config.toml
n_layer = 22
d_model = 192
n_head = 3
n_kv_head = 3
head_dim = 64
d_mlp = 640
vocab_size = 2048
activation = "silu"
norm = "rmsnorm"
norm_place = "pre"
norm_eps = 1e-06
positions = "rope"
rope_base = 10000.0
rope_fraction = 0.5
qk_norm = true
attn_scale = 0.125
bias = "qkv"
tie_embeddings = false
parallel_block = false
extras = ["local attention windows", "normalized values", "a norm on each head", "value embeddings", "hashed n-gram embeddings", "an embedding shortcut", "capped logits"]
init = "uniform"
init_std_qkv = 0.0285
init_std_o = 0.0043
init_std_up = 0.0285
init_std_down = 0.00236
optimizer = "cautious_adamw"
lr = 0.00117
beta1 = 0.9
beta2 = 0.98
weight_decay = 0.083
lr_head = 0.00622
warmup_steps = 323
schedule = "wsd"
decay_fraction = 0.739
decay_shape = "linear"
final_lr_fraction = 0.0
batch_tokens = [32768, 65536, 131072]
seq_len = 256
doc_mask = true
train_tokens = 407100000
steps = 6502
dataset = "wikipedia_en"
Each number is 500 + 50 x the weight over its row's rms, rounded and kept within 0 to 999. Layers, rows and columns count from 0. Numbers have three digits each. The size before them is the row's rms in percent of the matrix's.

# layer 10 MLP up, 640x192, rms 0.0652, rows 73-87, columns 0-191
006:482423462487571537543492548568504476509528536583518464502506566513471490566536451575550470640633525494496525449578469506484479560588535444530464433606565476526446481570528510477418538483503491526508483580402402530501559521568541440606460475503505538493540427519521487424442576526532544476496539501375534511456491474546589595556468560468535521488515572488516494466480526442486462531489483457436446426505425513473537368520454567508509468516532465594470569501544542476564482449464477507485572533466451473398504486503562523439592406451434522420552524547466532398530520524544427459
007:520544580474510497580498442483514489545550473508391567447567452531482571480546455566442413527529629536508485564528454448477454483513538544558437416495514472445509603580474589419486491481412586655574504436494479549515502446479492463460578462517570525543491478559504454573580525514573511461479494524526480563524487461562559564545434478493498483474583483468474488476439575445494528524484539451613458431446441507468555426528512506492602531500466472534487441443487547472540451561518482474540515529506489547505513490521433471507565484471321492478539500540513596435458502590585498588
119:560549486495408511481476497494467517536571467505547551496540501554447553508482567471518412532426436452526517548434565394462470481553563513535527458603559530542507524478477474441480505460440456582483499535487501569528442401455530484503426496583430427446504490488551457544520510464524516443417574589438544616624513490529458572512479462517442535473474606547524441521509523470519515479446556506514448596498423486486538434489530516512589348555572509529543476425507497617500519508563470508571535477539488514560436450547443467529462479605512517501492522494540582612522471391490384501
009:578555470475491530526424449473478536500533589503410511488475494556527443450441502510475487523480446484511542470418596525449472483574426430589416574531523520526499528464473528482513463483513501560516516465549465516495471565512524515556466566495489406441511492520496575524494485458572437524451488434486550506480447542470439543488531516503566485571495452479470535527519551496382466490482380455500533588568502417517484536477374358504477540507515538368409469504429529506540534654468523460584511530473489515621433555496615570449495475594468468471467484487510607567489370475493522504
156:451546568564493463559484552501440462536527584400475443501486431553427479519458538496564501510549453464497498522533536485541403521583548512482473465396456456461513522521410489469585515470436560517387498560431472504590434579572511474566512506533492439434515449449502469451459454490457601460478478525373519480518565435497512546528474466499489570616543450551411455536536515428561475531492475440575564523550476462520468543517533615521420470565513455565489473533508487435513394428492540413478449448530545611534514469528506594539488587632493465528580494553413495505510489517497503481
007:528524445499519536491479500479524421504526472499467508541514421551637529425571493594491459475523603508510491444429572480454468486524539417568501559512534465562446602492574510463523538485508530582533495458574525496506522469532548462562507495524498495472518455560502459479492475583558490442513500455458500518500536466547412512428429416525520526527525403413528464561508558534429455490507460450497497514609486484482478568456488355469558624611446450446401488514431515500539480577528510428539559583509462430622499454447530547553535494609523531555462460528473577559452360473485487530
144:614466427571477506541474605439496452536569452401466495401518511452575501502469471564493601606419485550409515522478587475503454588544523520537491493482555494463460551502510500457518522501469542502459519589587576551513489552502480570480514503395475472411481511490504380501478536461509569475478471572481447466496375489558506590418507479509550519518446453518504466536525540502473565529486385510473482466564515558554479381558582483445431505455518485483427482478384462422487481497375528489546407470468520480607557481453524501503413527433451525465517480545433537468530519510453481551
174:514576487484467567579423501533501527563522497455512411472536502562512449492502478503439493481445505409479443380503528463494528445530532421528446476549465530432455577558512436444496504467529477546461488537566562418544522524497458521536399486478462472429582460504496547579506551543534541559399486581440497494460467484549526519401503501514533509452518468413477428473501547515498575504463444533473552579491472455398455478505516421429484389493544523571394459383522444509547522511552550393444482569626498496448538426527558482531447548444370599449474404507477439484557479501517438500
153:385521523417501500549456532546480467577393531505441530498507523571525458502507463536543501551519475510512592536504508470483515409508473470547518473535513488420474460489567521433513510512488471435542549518483522565478472519440484530573572517570560480423529576479565512410401471604569515539471502500454509473409515400542527530511385538447426497551567541483518488553592521546550458532413386479434499465481494527427515444547414558525572434467464480488546513506567472487556515485602524438482458559497439506466466434552586576424514421499498536585515374432594469528443501407572484567
007:626435443404547536537491519567515514577498542583500600484531559539543484494588470622568433589494509505466544490506498518503485508597575541484495416544528511480488519511464420414439533462562569557455465410432446512530448437590550487552535391458479554533538430433546497460421423492471457529486493533549605493437512458413575399512516544519458435553515487461383420438472518518429517504574454385456492464499419504541475464529423511478479504479528428493472516448430543508506500444516522470502517488494443597579430418487536508508559447472486479502500512553548515495469407490519473516
007:568469481453582503529515494602517494588564403529504474544441581490479460592507490466553434589488474438550480404515430527530450517517481471428442442494509475552484459484464564524432480522445445480494475562423423615449481549529465496436549497430351568548524481441530525388546528448377433519517535527482554527516489448509530600528532518430514437414486477469515429470531530497547493482496539439462537538464458555504497573480495611469536457454541467605561583497432493569477463507470533487449444464469477531474585504512532504475475486390534406420424461538531425537542594523467521501
007:423519491475523523549454537443527529456451548456454562506519488485520467504431493463516511519461405511544503566432628494556440523495484522539442538497515520510489509420510497550522433485585506457522441554525484410498509584490527492421485563507613447526498512432427594497475544435566599474411497457558401474522493523446529476509514570534594473605415420512472566562532450539417439489547561485492566542567588471543417483468428404581379481514504495356500520484476444494505487576480480544591474500524492544570458559581614512484482542545540420590517533438500513505512474516520504525
152:483493531491506509530462452589475533480476483550542451486439488493477568523440562502562537464539450481481572567540502425539504494492575464407472527494465537541486500559462556561629466487415555545526472492530517510498492557409492444515541499444457476467535496486441529490387475512487610488542436483576565528470498456532533598464569449583525416548474526517373561549647456351544551499565517561431490511524459496519496482542473592536575517591474581582472503531433511471417499379462559438547559518498540509586531563493485562517583463455471457499429553462477473547482440533448556546
006:468543525493498539526538414466436567511427540496517528443452492496489596424506546493561444522457598477521472441504533507535503523512432500581478475492541544432433479524539442558489524513323540445488378541570508495480489531463453516431471557480559517560421506551518469429502544441451557508524467439469523424495462557572513514529440610481578505495550431539598479567485528504466453446478527536520513535515491564526613599496541551539443406644503457479442517521427580567446518546513594611440579535532540505500520489436489527548524462424494500526492501488402496420495488607515479534
041:538515464488486520487467522566492468477521470463568551556599468523439426501504518448541435551560449430481499571501470452466459458624458482563458494455463500484493459506445556485447471517539455479519446540475487582501496488448591473417493518495496503500483528627477522555472443511526475585589534568517473414509448465550541534522492532482562564379592568547528624522445558428485436515499543324457506467534455499453456507519495469509542434455526532510491455522420477564559468489450481464565538541438576512578534472508510566577501558424520434434593491611632471541470482585466531564